python train.py --n_layer=13 --d_model=384 --n_kv_head=6 --positions="learned" --qk_norm=true --parallel_block=false --init="normal" --init_std_qkv=0.0225 --init_std_down=0.00441 --lr_head=0.00642 --grad_clip=0.5 --decay_fraction=1.0 --decay_shape="linear" --final_lr_fraction=0.02 --train_tokens=442600000
Each number is 50 + 12 x the weight over its row's rms, rounded and kept within 0 to 99. Layers, rows and columns count from 0. The size before them is the row's rms in percent of the matrix's.

# layer 4 MLP up, 1536x384, rms 0.076, rows 1112-1128, columns 96-191
083:41 64 55 65 41 42 70 53 56 66 28 53 51 40 41 38 28 26 51 54 30 51 52 45 51 57 38 47 41 39 59 34 42 54 45 44 54 52 46 59 51 39 62 27 41 51 57 55 41 43 51 45 68 52 17 54 44 36 78 37 44 54 49 45 68 59 53 51 29 67 51 57 67 27 45 33 59 31 50 33 59 53 60 53 59 46 49 54 43 54 41 34 42 48 51 57
099:16 73 40 57 35 54 34 45 39 46 40 38 19 53 73 33 46 14 36 49 48 53 52 52 18 59 56 56 49 79 50 44 53 71 48 58 40 76 80 41 42 48 68 53 52 47 33 38 50 60 41 35 61 46 62 50 59 58 62 70 58 46 55 47 36 68 64 68 54 50 56 70 33 30 49 54 50 57 22 63 50 27 39 46 60 41 64 28 54 24 45 62 66 46 28 56
102:71 62 64 59 51 47 50 51 21 50 26 46 56 57 45 78 55 63 54 58 62 51 58 51 32 45 68 51 49 52 57 32 50 58 46 58 58 26 76 63 73 44 47 49 58 35 40 45 54 50 61 45 36 58 54 60 38 34 60 58 65 46 42 46 55 48 49 45 52 41 55 39 64 37 47 61 33 37 50 65 42 35 55 55 54 36 50 72 63 50 51 38 60 41 56 64
071:56 50 63 57 45 33 32 79 51 61 62 77 41 37 43 65 49 49 32 53 54 59 40 38 48 65 40 30 65 58 60 53 48 50 64 48 61 28 42 61 29 57 68 59 38 50 52 52 48 67 38 47 64 48 47 42 54 37 54 47 53 49 68 44 47 39 72 55 54 49 66 45 72 55 49 29 68 48 56 53 50 40 50 46 44 58 26 25 45 54 32 36 63 38 58 49
102:32 49 57 69 76 49 27 42 70 39 53 34 54 59 54 43 46 38 55 50 52 69 40 61 64 35 47 53 43 52 55 56 63 41 42 74 50 30 56 38 59 50 46 58 56 52 56 58 58 61 39 41 53 48 50 48 62 33 42 66 49 40 57 44 65 59 76 42 53 45 51 57 42 55 61 59 62 47 49 65 65 69 63 78 30 60 37 45 71 63 66 47 49 56 42 69
108:41 54 39 52 46 46 45 43 45 22 55 62 46 44 52 48 58 48 27 68 49 62 30 65 55 34 50 55 69 57 48 57 55 49 43 58 59 54 58 48 55 61 47 54 50 38 44 44 53 64 51 49 61 83 65 61 45 52 55 50 47 20 78 57 57 62 42 64 59 30 42 65 45 64 53 48 52 56 43 59 51 59 36 29 52 36 35 59 54 51 48 49 50 63 68 50
098:55 32 51 71 39 52 28 44 29 31 47 53 45 61 39 68 56 52 51 31 72 46 56 43 44 52 57 70 35 56 51 47 48 61 44 42 54 65 34 54 57 58 52 54 42 71 55 58 41 73 51 53 39 37 57 60 42 57 66 46 36 54 42 62 63 49 30 62 58 08 44 32 49 56 39 59 37 25 64 50 56 43 54 58 42 51 57 46 40 29 64 53 57 66 61 55
108:45 34 17 47 58 26 33 55 50 26 47 65 35 62 37 26 51 55 49 52 47 71 65 42 54 56 73 40 55 54 63 57 32 49 55 66 41 49 54 29 55 38 44 45 47 56 56 45 49 51 43 48 63 46 49 35 64 54 43 49 44 52 70 62 70 45 68 50 58 55 58 57 54 55 40 27 53 47 37 51 45 48 67 49 37 51 66 60 45 66 56 74 40 58 49 52
134:32 29 54 40 39 51 65 66 46 42 50 35 50 60 43 36 40 55 55 54 52 59 44 57 53 51 51 48 43 37 42 33 41 64 48 72 40 42 54 47 60 52 49 34 58 50 81 61 58 41 52 54 48 50 28 65 46 36 55 30 61 33 37 52 40 27 55 63 56 54 36 59 49 59 51 50 54 50 61 53 53 52 53 72 54 49 32 44 39 55 71 65 42 48 61 43
079:47 58 50 19 71 49 63 38 58 50 41 44 43 49 71 69 52 63 47 62 45 53 53 52 57 57 37 73 13 49 61 58 40 60 58 60 58 29 52 50 54 68 34 46 54 41 54 44 37 36 66 57 32 53 69 40 39 36 45 61 36 51 50 43 57 71 56 62 43 41 62 33 45 41 62 56 49 32 39 64 50 52 53 60 70 32 39 61 75 26 73 49 54 55 54 33
101:61 53 66 53 57 48 34 29 31 47 63 69 57 56 44 48 37 60 43 37 35 59 53 52 38 57 50 44 55 48 40 23 48 28 34 53 53 39 62 53 68 51 47 49 40 44 40 61 58 49 58 42 63 70 63 48 40 58 60 55 41 44 54 44 32 47 79 56 45 62 38 72 74 84 30 45 54 45 48 40 26 41 53 55 51 29 42 38 39 42 35 51 41 63 45 34
104:46 68 50 39 33 46 50 58 35 28 52 59 51 47 50 65 53 60 51 56 61 66 73 59 36 53 43 57 54 47 65 61 44 54 40 46 63 45 47 64 61 65 28 53 53 12 29 42 36 42 51 64 29 52 50 57 44 34 55 54 53 64 52 53 58 55 52 51 38 43 62 40 42 59 59 18 39 50 40 56 56 41 47 59 51 54 58 69 43 53 42 55 57 43 56 39
115:52 62 69 40 53 57 51 55 48 21 37 70 45 65 34 34 57 77 55 37 42 54 47 68 43 62 44 35 53 50 35 38 50 48 51 56 55 28 33 64 36 21 42 60 35 46 32 34 44 58 46 37 58 66 60 82 59 41 72 60 42 49 72 30 50 59 60 56 70 39 49 60 46 50 46 38 34 60 58 10 49 71 59 63 53 46 46 42 58 40 49 60 59 61 52 51
104:59 65 52 34 52 35 39 27 51 47 58 45 49 41 52 52 59 48 47 64 41 40 46 42 26 49 53 41 55 41 30 71 53 36 55 63 61 65 47 47 48 37 51 40 39 50 51 59 40 75 43 61 38 39 47 52 42 70 64 39 47 50 46 19 32 34 63 46 54 52 53 48 37 56 44 50 64 34 36 48 46 43 42 47 67 48 43 55 58 39 57 61 22 57 53 61
090:45 72 51 50 48 51 53 24 64 51 53 52 61 50 44 47 56 33 30 35 63 62 32 60 45 63 65 44 65 60 54 49 46 53 51 57 57 51 45 29 47 55 44 38 57 55 54 49 36 60 68 56 50 56 58 73 42 29 85 62 55 56 55 59 45 66 54 65 43 51 74 54 70 53 43 40 46 58 54 47 36 31 58 35 45 55 50 49 31 62 59 60 66 31 62 30
094:58 53 53 63 48 56 48 51 72 50 49 47 53 43 70 68 52 63 57 47 52 33 47 50 53 60 54 63 53 52 78 53 48 49 70 47 49 54 55 45 75 41 21 63 18 35 77 36 60 42 77 60 35 36 59 45 75 38 41 35 48 64 63 52 69 50 44 39 62 38 49 55 49 40 41 55 51 55 34 50 42 60 46 52 66 36 62 51 45 49 59 63 51 57 38 55
131:52 57 20 60 52 63 35 52 46 46 51 47 41 50 42 35 53 63 29 64 56 56 59 49 61 38 43 54 38 45 44 42 37 42 18 33 47 39 43 61 49 44 80 45 48 47 59 47 45 70 33 48 62 53 49 60 50 35 46 24 40 36 47 43 52 61 45 57 35 46 49 28 43 63 56 46 44 36 20 68 47 53 28 67 55 76 57 74 63 72 58 48 13 61 55 53
# layer 4 MLP down (transposed), 1536x384, rms 0.0722, rows 1112-1128, columns 96-191
084:25 45 54 72 76 59 42 54 63 42 55 47 66 47 46 28 57 66 65 48 65 35 65 53 61 41 54 59 42 56 62 39 32 63 47 47 69 59 65 54 67 55 70 61 39 68 50 56 51 44 81 57 40 57 59 33 50 52 52 26 48 53 33 30 40 61 40 34 60 44 70 36 52 37 58 34 34 47 46 57 54 60 44 25 40 52 53 49 58 63 43 40 43 47 75 36
107:46 38 28 56 29 42 71 61 60 59 41 55 42 61 75 40 25 44 51 48 45 46 53 57 43 42 50 54 53 47 63 56 59 46 50 43 72 37 42 76 83 39 58 55 49 32 67 43 74 54 50 47 50 77 44 28 52 54 58 57 54 46 35 55 38 56 57 52 51 69 23 52 39 41 40 45 51 62 62 46 42 55 41 21 50 71 35 67 34 37 65 32 44 42 44 52
093:46 18 43 50 39 47 55 50 46 44 57 45 44 44 34 50 62 33 59 50 56 49 47 41 29 33 66 45 51 72 60 57 29 50 54 39 48 47 43 58 44 41 47 48 39 72 34 57 43 65 61 44 24 46 60 47 44 57 48 66 48 39 48 58 49 54 51 33 42 31 42 44 48 54 83 86 38 55 51 67 27 26 43 48 48 36 45 57 59 49 57 32 24 27 67 30
072:55 64 61 63 59 58 33 69 40 33 58 64 71 52 47 66 47 40 43 60 40 51 24 34 54 80 60 58 41 45 37 58 36 39 41 31 30 43 64 24 56 57 58 48 59 55 54 51 51 16 40 43 68 66 55 76 52 51 51 59 47 42 45 59 64 18 42 53 49 47 58 58 44 58 72 69 72 47 48 54 39 52 62 45 37 75 25 60 49 54 37 43 75 67 50 59
104:42 26 70 62 43 57 46 58 46 52 38 45 57 73 59 60 23 54 37 59 52 69 13 42 50 52 67 34 33 85 60 63 59 65 53 53 48 62 45 66 64 60 58 42 39 31 48 63 51 50 43 55 53 49 37 58 34 56 60 37 48 33 58 45 66 37 61 52 68 50 78 68 60 39 39 63 58 49 35 35 39 73 44 42 68 41 42 42 44 32 48 44 53 56 57 50
100:55 41 45 53 38 53 61 41 63 31 42 51 42 54 36 53 57 40 63 46 58 22 51 60 57 80 71 33 60 62 64 49 54 63 42 42 44 42 35 48 37 41 25 49 33 66 74 57 49 48 56 46 45 31 35 42 69 37 30 48 25 54 56 35 47 60 42 56 72 35 56 30 61 79 61 58 55 43 46 44 48 49 38 65 45 32 53 28 42 55 67 19 68 40 62 50
094:52 54 55 34 59 65 39 36 60 46 48 49 62 50 73 66 44 63 48 62 44 61 40 24 50 38 52 39 63 42 55 24 47 38 49 54 53 76 62 46 69 46 56 60 63 73 35 50 41 36 43 80 43 61 36 34 52 76 69 34 38 54 32 41 52 52 54 43 36 60 59 61 61 53 61 37 43 35 34 50 37 54 63 53 51 50 54 31 52 57 56 43 48 60 47 33
101:69 28 35 37 62 29 25 59 67 40 61 44 52 36 50 47 74 73 51 40 49 60 46 40 46 67 47 33 36 38 39 57 36 47 78 70 85 31 51 60 55 51 42 39 59 55 36 27 51 52 64 46 61 59 59 44 45 39 46 44 63 54 57 48 38 48 37 49 42 47 46 62 56 46 33 60 46 51 35 44 42 52 47 59 53 53 51 62 56 56 51 33 43 45 45 29
141:42 31 39 53 36 49 42 61 60 48 14 44 47 33 31 42 46 27 50 35 41 55 58 45 72 58 42 62 50 52 57 52 44 73 59 79 41 21 36 57 71 79 49 33 67 60 78 58 32 42 60 53 50 51 40 46 45 19 59 34 45 34 79 46 55 35 47 65 57 66 48 54 46 71 34 39 40 31 47 66 69 46 48 40 56 56 49 55 50 57 62 62 41 74 59 50
081:55 45 50 53 55 49 51 40 43 23 61 39 55 49 49 65 54 49 46 45 44 56 42 47 50 23 53 19 38 37 55 47 50 52 54 42 38 46 56 45 52 46 32 52 45 32 75 43 66 33 59 34 64 52 51 66 59 55 45 35 64 71 57 50 41 43 52 56 55 70 66 50 40 48 43 37 38 58 77 60 48 40 46 51 72 44 59 52 63 46 36 59 42 49 26 65
093:43 75 45 47 60 44 43 57 86 55 31 46 55 56 52 60 43 53 63 56 63 33 70 27 38 51 54 59 54 54 53 24 36 60 53 66 45 40 56 40 60 60 45 51 61 43 73 43 54 36 60 52 46 41 49 53 60 57 70 59 50 50 43 39 66 55 31 37 39 52 37 64 53 42 62 44 53 51 63 42 52 39 30 42 52 69 51 35 54 52 35 47 43 44 28 57
102:38 64 19 54 64 44 59 41 53 61 45 40 49 54 37 50 18 52 51 41 32 63 54 14 43 39 65 49 45 29 45 60 69 38 23 44 31 49 63 54 47 36 71 41 52 50 54 57 37 60 70 46 39 66 52 54 32 56 59 40 55 51 47 71 53 66 49 55 49 63 50 53 36 40 37 72 57 68 78 56 48 43 72 29 46 51 53 51 55 20 36 69 21 58 46 62
121:34 50 49 32 52 43 60 45 31 51 47 31 55 57 35 40 47 56 50 55 61 28 50 45 55 49 47 55 47 42 36 47 39 37 77 57 63 55 54 45 19 54 59 64 57 50 39 73 46 63 45 50 36 74 34 54 52 49 58 55 54 53 55 47 49 59 66 55 62 57 78 43 60 44 55 54 30 35 27 39 29 47 76 54 47 23 30 57 59 38 48 66 57 52 49 47
099:47 55 53 44 40 53 44 52 41 44 58 46 49 58 44 56 59 53 59 79 34 42 50 42 29 63 37 62 46 65 56 51 47 44 39 52 64 49 41 52 38 50 54 46 37 53 60 36 81 24 43 65 35 56 55 50 68 46 56 56 63 59 49 46 69 23 35 40 43 42 37 67 51 53 36 75 35 47 55 53 76 50 52 42 53 57 67 58 41 37 55 38 37 45 46 38
091:41 57 52 40 56 35 46 51 36 46 52 43 64 67 46 44 69 65 54 50 64 56 35 53 51 50 65 58 33 51 45 27 32 53 71 54 29 52 58 57 42 59 39 55 54 64 53 50 33 40 54 55 63 52 34 44 66 63 45 50 61 59 34 50 64 48 54 58 65 56 33 55 56 44 46 52 47 56 39 36 37 72 59 55 45 34 25 58 48 59 52 63 54 47 36 64
095:76 56 66 28 66 42 32 55 40 38 64 28 39 51 50 31 46 63 30 51 82 28 46 30 56 36 40 49 36 45 54 46 30 59 41 71 56 48 44 55 43 40 43 52 53 53 33 46 33 41 53 56 33 30 53 54 60 67 61 61 55 49 50 46 50 34 43 44 50 65 43 38 55 39 54 55 40 58 27 24 52 39 59 36 46 77 55 54 50 35 20 68 48 57 46 52
141:58 58 64 52 50 46 45 51 66 48 45 54 46 32 50 62 32 61 67 44 53 46 41 52 42 53 34 42 43 74 48 54 56 46 49 64 65 53 38 43 56 57 31 58 63 34 62 47 33 34 74 45 58 45 74 15 55 59 67 73 64 38 58 48 50 45 61 38 48 72 46 64 41 58 50 32 48 70 62 61 55 52 72 41 59 51 37 42 64 34 55 60 64 58 50 52